{
  "num_hidden_layers": 12,
  "hidden_size": 320,
  "num_attention_heads": 5,
  "num_key_value_heads": 5,
  "head_dim": 64,
  "intermediate_size": 832,
  "vocab_size": 8192,
  "hidden_act": "swiglu",
  "norm": "rmsnorm",
  "norm_place": "pre",
  "norm_eps": 1e-06,
  "positions": "rope",
  "rope_theta": 434000.0,
  "rope_fraction": 1.0,
  "qk_norm": true,
  "attn_scale": 0.142,
  "bias": "none",
  "tie_word_embeddings": false,
  "parallel_block": false,
  "extras": ["local attention windows", "shifted keys", "value embeddings", "a smear gate", "learned residual scales", "capped logits"],
  "init": "uniform",
  "init_std_qkv": 0.0341,
  "init_std_o": 0.00697,
  "init_std_up": 0.0341,
  "init_std_down": 0.00432,
  "optimizer": "muon",
  "learning_rate": 0.0099,
  "beta1": 0.95,
  "weight_decay": 0.019,
  "lr_head": 0.0103,
  "warmup_steps": 0,
  "schedule": "wsd",
  "decay_fraction": 1.0,
  "decay_shape": "linear",
  "final_lr_fraction": 0.05,
  "batch_tokens": 65536,
  "max_seq_len": 256,
  "doc_mask": true,
  "train_tokens": 426800000,
  "max_steps": 6513,
  "dataset": "wikipedia_en"
}
Each number is 50 + 15 x the weight over the matrix's rms, rounded and kept within 0 to 99. Layers, rows and columns count from 0.

# v: layer 5 attention value, 320x320, rms 0.109, rows 78-97, columns 80-159
# o: layer 5 attention output (transposed), 320x320, rms 0.1, rows 78-97, columns 80-159
v78:51 42 44 60 65 42 38 58 54 57 52 55 50 60 38 62 32 58 47 43 27 39 41 38 28 62 47 86 44 31 42 40 42 75 50 39 57 34 38 44 63 38 51 41 37 55 46 81 49 54 57 42 56 62 54 37 73 53 63 52 38 53 73 30 41 65 24 32 32 27 49 38 47 77 58 67 54 50 46 67
o78:66 65 50 39 43 61 56 40 68 52 65 67 27 73 43 31 46 43 54 35 69 63 54 45 58 46 68 56 51 54 68 49 62 27 59 58 34 66 47 69 42 38 56 54 63 55 46 35 69 54 64 68 48 31 45 30 34 46 45 68 50 34 33 56 43 53 52 62 51 65 80 68 79 59 39 31 61 49 52 47
v79:50 40 47 18 61 51 52 92 54 37 50 63 47 30 40 64 55 38 33 61 55 65 46 60 17 44 25 28 54 55 70 43 45 65 49 31 38 37 29 46 55 57 41 44 47 61 59 40 41 43 42 63 71 64 13 50 68 50 24 54 64 59 70 60 45 45 48 62 09 49 49 47 51 52 49 46 40 57 86 37
o79:42 56 74 67 39 58 45 22 61 59 58 48 77 53 31 40 37 36 61 49 77 41 53 60 86 47 51 51 54 58 11 64 71 46 22 33 66 67 35 45 54 79 64 45 42 46 42 59 36 47 69 21 49 48 88 53 34 60 58 42 32 46 30 40 51 49 35 48 63 50 54 55 56 29 51 74 33 49 45 72
v80:67 70 54 67 30 76 99 57 50 61 71 40 71 15 38 56 31 38 58 41 46 71 70 48 30 60 56 52 73 63 56 57 37 47 55 48 64 62 27 65 41 70 59 63 79 53 47 43 49 37 60 68 56 35 60 41 37 69 71 46 63 47 77 21 38 53 34 52 66 39 53 62 46 55 64 28 45 77 43 42
o80:50 21 24 48 40 43 23 29 87 50 39 49 33 80 36 39 52 58 36 65 42 35 38 56 50 43 32 64 43 43 36 59 62 57 44 79 38 39 89 36 42 51 44 45 34 50 40 65 38 73 52 25 37 57 51 56 51 27 50 76 66 32 13 53 54 61 45 52 38 52 58 38 43 45 62 89 52 23 70 41
v81:88 56 53 57 59 67 44 51 18 69 48 58 23 44 06 62 42 51 09 28 47 30 45 48 60 28 56 48 49 55 74 33 36 32 53 59 38 46 57 48 67 49 55 41 44 37 59 53 63 29 19 55 41 59 46 53 68 58 39 54 39 75 44 58 66 54 56 43 26 37 37 30 24 50 47 55 74 45 67 53
o81:34 55 43 44 55 21 50 55 62 58 52 57 61 48 73 49 75 57 62 82 69 46 37 61 52 53 31 47 51 64 58 60 48 77 55 34 50 59 60 51 41 19 46 53 67 51 78 62 36 77 72 32 48 57 45 43 26 39 57 43 46 44 67 51 39 44 34 59 84 61 54 61 63 49 39 58 31 65 43 40
v82:63 45 41 60 78 51 65 56 41 23 62 48 77 30 41 59 54 46 85 74 34 51 46 69 42 13 85 60 55 68 40 57 29 49 27 49 67 48 56 52 64 46 50 54 53 42 62 28 68 45 27 40 58 47 45 56 59 57 59 53 48 51 40 36 70 55 34 55 47 71 31 52 81 42 70 32 45 55 50 38
o82:45 43 44 31 34 43 45 67 54 54 58 35 51 70 34 48 52 68 33 21 59 46 47 41 38 64 28 33 31 34 62 29 48 50 54 54 35 57 46 48 38 48 47 29 42 50 46 39 62 67 58 16 67 57 54 42 43 54 52 46 35 56 49 64 40 55 54 68 38 37 78 56 32 57 39 40 68 63 54 41
v83:42 47 13 58 53 62 48 54 50 55 52 28 54 50 27 61 88 51 40 62 54 55 49 19 49 44 56 55 46 41 34 37 42 48 49 45 65 63 35 02 25 53 44 49 37 38 62 59 48 47 10 57 29 21 45 53 51 46 51 49 48 60 69 70 37 36 21 39 95 33 72 26 45 46 56 32 54 35 42 68
o83:52 66 74 31 32 41 30 28 39 51 37 54 39 61 57 48 62 66 68 20 40 37 32 68 66 55 56 36 55 42 65 63 69 60 64 63 37 44 77 66 43 27 64 62 66 50 66 44 52 47 65 40 71 28 52 54 54 49 67 25 46 65 54 56 55 61 51 52 46 77 56 67 61 64 42 48 53 63 47 34
v84:39 63 44 60 43 55 84 42 50 63 54 42 52 48 53 66 35 45 51 62 69 56 40 37 58 56 45 53 55 42 43 44 26 39 45 36 58 29 42 58 19 35 44 61 62 43 45 81 45 57 58 83 57 52 56 40 48 43 47 54 63 35 53 19 65 92 63 51 41 84 78 40 49 46 71 66 54 34 60 74
o84:71 54 37 74 47 46 38 41 39 49 52 57 55 37 39 37 46 69 46 57 68 64 56 58 19 22 54 71 46 41 43 71 63 52 45 58 48 65 60 45 60 48 69 44 53 57 30 08 69 32 46 53 58 74 43 51 33 46 38 84 65 51 23 51 38 30 52 49 47 00 78 52 45 45 16 46 31 45 46 43
v85:68 39 61 61 38 35 54 41 67 45 33 28 42 48 46 69 44 63 60 34 33 64 51 77 54 47 36 57 28 04 49 52 71 76 58 46 41 58 43 59 56 58 70 63 49 46 34 60 68 49 64 39 72 61 33 64 69 66 47 40 64 57 45 21 48 47 60 44 22 90 56 44 69 75 49 64 55 72 31 29
o85:23 67 32 48 25 58 23 44 49 75 65 58 56 35 54 28 47 66 43 68 44 32 28 53 36 75 44 60 57 61 49 61 49 46 35 40 65 51 54 36 38 35 57 24 51 44 43 44 41 59 52 50 45 62 51 45 23 34 55 58 50 23 43 68 58 40 34 57 71 34 42 58 38 29 45 39 49 35 47 49
v86:28 39 53 40 32 54 36 46 36 20 51 57 43 53 37 53 80 47 52 57 41 50 37 62 42 61 56 42 54 42 49 71 53 35 39 51 24 31 40 39 52 39 37 43 99 71 63 31 50 57 47 30 29 73 57 39 65 53 46 69 61 24 63 46 53 43 51 43 48 59 37 79 35 12 04 66 44 64 42 78
o86:47 81 66 69 50 43 60 66 51 71 43 47 59 39 66 49 27 43 39 55 55 44 41 44 57 26 37 67 30 39 48 55 37 34 29 53 55 70 40 52 43 76 60 52 33 30 58 40 30 56 46 54 84 25 33 86 49 43 61 52 51 36 83 42 71 51 44 45 49 56 43 28 70 65 40 23 47 41 61 55
v87:69 60 29 42 68 38 51 48 57 52 51 58 54 46 51 69 54 50 26 63 66 40 52 50 31 55 40 70 39 56 38 41 45 72 38 58 41 80 33 70 43 36 51 45 51 69 60 43 56 45 45 50 37 36 57 59 60 20 30 44 28 50 62 31 63 37 72 47 59 36 53 48 48 35 42 33 59 61 48 54
o87:47 45 59 57 33 49 44 63 45 73 47 47 59 44 42 48 25 44 42 41 33 75 71 36 56 37 53 58 33 37 54 53 57 17 44 69 66 46 49 23 56 58 71 54 54 50 41 63 55 56 51 66 86 64 29 59 38 56 48 57 57 51 73 56 40 30 31 56 43 42 64 64 55 48 44 51 51 37 41 31
v88:37 51 52 48 51 35 39 63 24 63 51 45 76 84 46 82 51 75 52 53 53 41 23 62 65 56 46 52 18 57 61 29 19 56 33 51 58 43 29 66 51 32 71 44 51 66 43 60 26 53 58 38 47 41 65 57 73 37 83 67 50 58 50 37 58 23 79 73 28 55 41 26 69 54 49 17 48 99 64 22
o88:62 62 41 81 30 53 65 61 86 39 72 56 30 65 53 30 22 17 53 57 41 36 78 40 28 36 56 53 66 45 39 65 64 52 58 54 21 44 63 52 22 54 36 52 56 32 33 31 58 34 49 51 45 66 68 50 42 61 36 47 47 55 40 60 51 34 17 29 71 34 72 69 35 83 36 68 50 29 48 47
v89:48 20 61 38 35 47 76 35 12 43 15 48 42 33 52 97 28 43 32 53 84 58 79 28 28 55 57 42 76 63 71 13 68 79 43 60 50 87 59 48 42 66 37 42 51 40 41 60 50 57 30 30 24 52 57 40 77 27 38 52 45 43 41 36 23 27 46 60 68 53 34 64 68 47 29 33 37 49 33 79
o89:48 54 58 39 60 61 30 38 78 77 51 28 75 36 64 24 86 66 73 57 31 60 18 80 67 47 34 26 28 49 45 74 40 34 44 14 72 44 49 41 54 66 73 49 44 88 53 53 50 43 62 53 71 41 18 50 57 44 59 45 58 55 99 56 69 53 29 21 38 50 02 41 62 25 30 88 42 61 39 48
v90:46 83 58 37 53 78 37 53 57 54 70 53 28 56 65 62 57 20 49 27 46 39 39 22 63 30 55 43 75 67 32 47 49 48 37 45 59 48 50 49 55 69 51 42 49 46 49 54 44 80 56 51 42 65 34 65 55 36 40 49 49 47 49 55 42 53 30 67 63 68 52 66 56 71 28 38 43 58 65 34
o90:53 41 71 58 51 27 54 74 50 36 23 54 38 45 14 29 61 77 47 57 57 53 59 35 47 46 27 52 29 47 78 48 75 42 72 47 66 41 61 44 57 31 71 55 61 32 95 54 80 38 39 54 55 28 54 38 53 77 57 31 36 60 60 65 61 23 42 36 55 48 38 38 55 21 53 67 48 61 36 54
v91:68 31 90 28 40 49 50 71 56 33 45 44 69 71 56 55 58 58 52 43 66 46 42 40 55 76 58 52 71 62 59 48 54 49 59 62 31 56 41 69 35 40 38 34 56 50 43 20 30 41 51 35 39 44 58 51 55 14 64 51 78 62 78 77 50 41 55 31 29 65 77 41 44 28 45 76 56 53 65 68
o91:41 69 47 61 32 69 41 26 50 63 41 36 42 30 55 40 41 42 52 57 47 56 62 68 48 37 30 27 50 50 40 57 59 49 58 44 77 39 50 56 72 65 73 61 59 64 44 46 65 49 57 59 62 48 34 40 49 74 60 33 49 48 52 47 50 63 31 42 38 47 03 41 68 40 41 33 38 61 64 58
v92:52 55 53 52 71 37 72 27 41 59 53 44 49 25 32 39 45 74 42 18 59 56 74 53 60 50 52 88 63 16 40 30 53 54 57 47 49 56 61 46 31 53 45 32 37 79 70 66 60 56 46 37 33 32 45 34 29 50 36 42 56 45 50 44 31 45 55 35 34 56 53 33 66 63 44 87 43 46 41 71
o92:50 37 51 48 49 53 52 68 35 33 46 66 47 74 84 73 53 45 52 93 41 51 58 41 30 68 61 57 33 65 44 69 45 30 43 76 58 13 47 64 36 52 70 40 68 33 44 52 47 32 74 57 69 54 44 50 52 64 68 66 36 47 50 51 64 64 42 64 59 56 62 71 25 33 68 12 54 36 28 29
v93:41 25 60 64 57 47 46 52 28 52 47 55 49 71 62 54 52 54 44 75 31 62 33 63 56 34 45 42 60 50 65 62 62 13 64 49 66 66 40 47 44 48 51 49 22 31 54 69 67 45 48 34 37 50 58 66 35 40 43 61 42 48 56 33 39 73 52 64 68 57 85 25 51 39 52 87 49 78 76 64
o93:56 63 47 51 37 50 67 60 43 62 58 53 32 49 46 48 42 68 54 22 53 38 49 41 53 53 43 60 53 52 51 38 49 65 18 53 42 65 57 55 35 42 59 48 72 39 61 37 53 49 16 94 49 45 41 51 40 60 80 69 62 48 34 60 31 31 43 34 18 57 47 66 35 67 66 42 63 29 51 64
v94:72 42 29 68 54 76 60 46 43 61 43 48 46 27 47 64 40 53 28 36 54 31 30 34 38 47 58 41 58 48 49 53 40 55 54 69 68 53 58 32 39 52 30 31 61 62 82 63 52 43 48 67 60 22 28 70 40 20 49 23 48 08 66 63 34 57 58 51 61 36 39 50 12 45 53 38 70 62 56 40
o94:48 29 45 41 57 34 51 36 54 46 56 80 72 49 48 56 59 32 51 45 48 60 62 42 53 63 22 77 59 60 38 39 54 38 59 50 41 44 36 47 39 61 61 47 35 48 52 53 35 52 61 30 42 69 56 32 60 74 45 87 39 76 36 47 42 43 46 52 34 66 46 55 81 49 55 32 22 26 26 67
v95:53 53 52 65 63 41 56 61 45 62 45 35 42 86 50 59 49 23 51 72 35 40 33 72 64 70 37 70 36 76 26 70 32 56 74 55 51 41 36 30 69 45 64 22 33 53 63 30 44 65 45 67 61 42 37 53 62 36 12 63 61 58 20 78 51 57 40 49 54 23 44 32 50 54 43 65 32 45 29 56
o95:53 48 48 36 46 60 56 32 63 39 48 60 46 27 51 28 51 70 47 45 55 59 57 22 36 51 63 27 52 33 78 44 50 62 41 40 37 51 58 84 31 58 52 64 49 64 40 49 54 46 61 40 59 46 57 47 59 74 52 25 24 41 75 67 71 55 57 67 58 82 39 61 53 33 32 61 72 56 55 48
v96:55 60 25 47 49 45 71 58 33 45 46 52 38 47 55 44 34 38 78 80 40 53 61 32 65 73 72 43 28 67 46 54 45 52 52 49 45 49 52 53 84 79 54 64 53 61 60 57 19 66 43 69 94 40 46 36 68 54 44 72 67 47 55 50 44 61 29 51 60 29 34 27 65 50 51 68 69 49 58 37
o96:29 35 49 49 56 61 41 49 85 61 48 47 61 65 65 58 43 44 29 32 60 44 41 46 77 40 34 60 72 48 60 42 61 50 64 47 60 59 39 75 51 62 65 47 37 66 39 57 71 31 66 33 06 59 57 39 49 66 57 45 43 34 65 67 62 41 65 30 62 56 45 61 45 35 32 32 52 41 48 47
v97:41 53 66 39 29 31 55 40 67 49 51 62 52 76 28 69 31 52 27 55 46 50 63 70 49 36 50 75 32 36 68 48 71 50 54 46 28 57 65 53 14 20 06 46 93 79 30 46 32 63 36 40 65 67 55 35 55 51 51 16 38 42 48 42 54 62 24 64 48 81 56 33 14 56 30 62 29 58 43 62
o97:47 71 38 46 69 68 44 72 46 61 41 58 36 59 76 54 60 44 78 36 79 31 50 29 58 53 52 41 64 68 36 47 39 68 45 69 62 54 50 55 51 67 83 70 33 29 57 24 58 29 52 35 40 48 36 55 65 63 38 96 35 50 41 44 50 39 76 54 69 45 63 61 70 50 61 44 56 54 41 51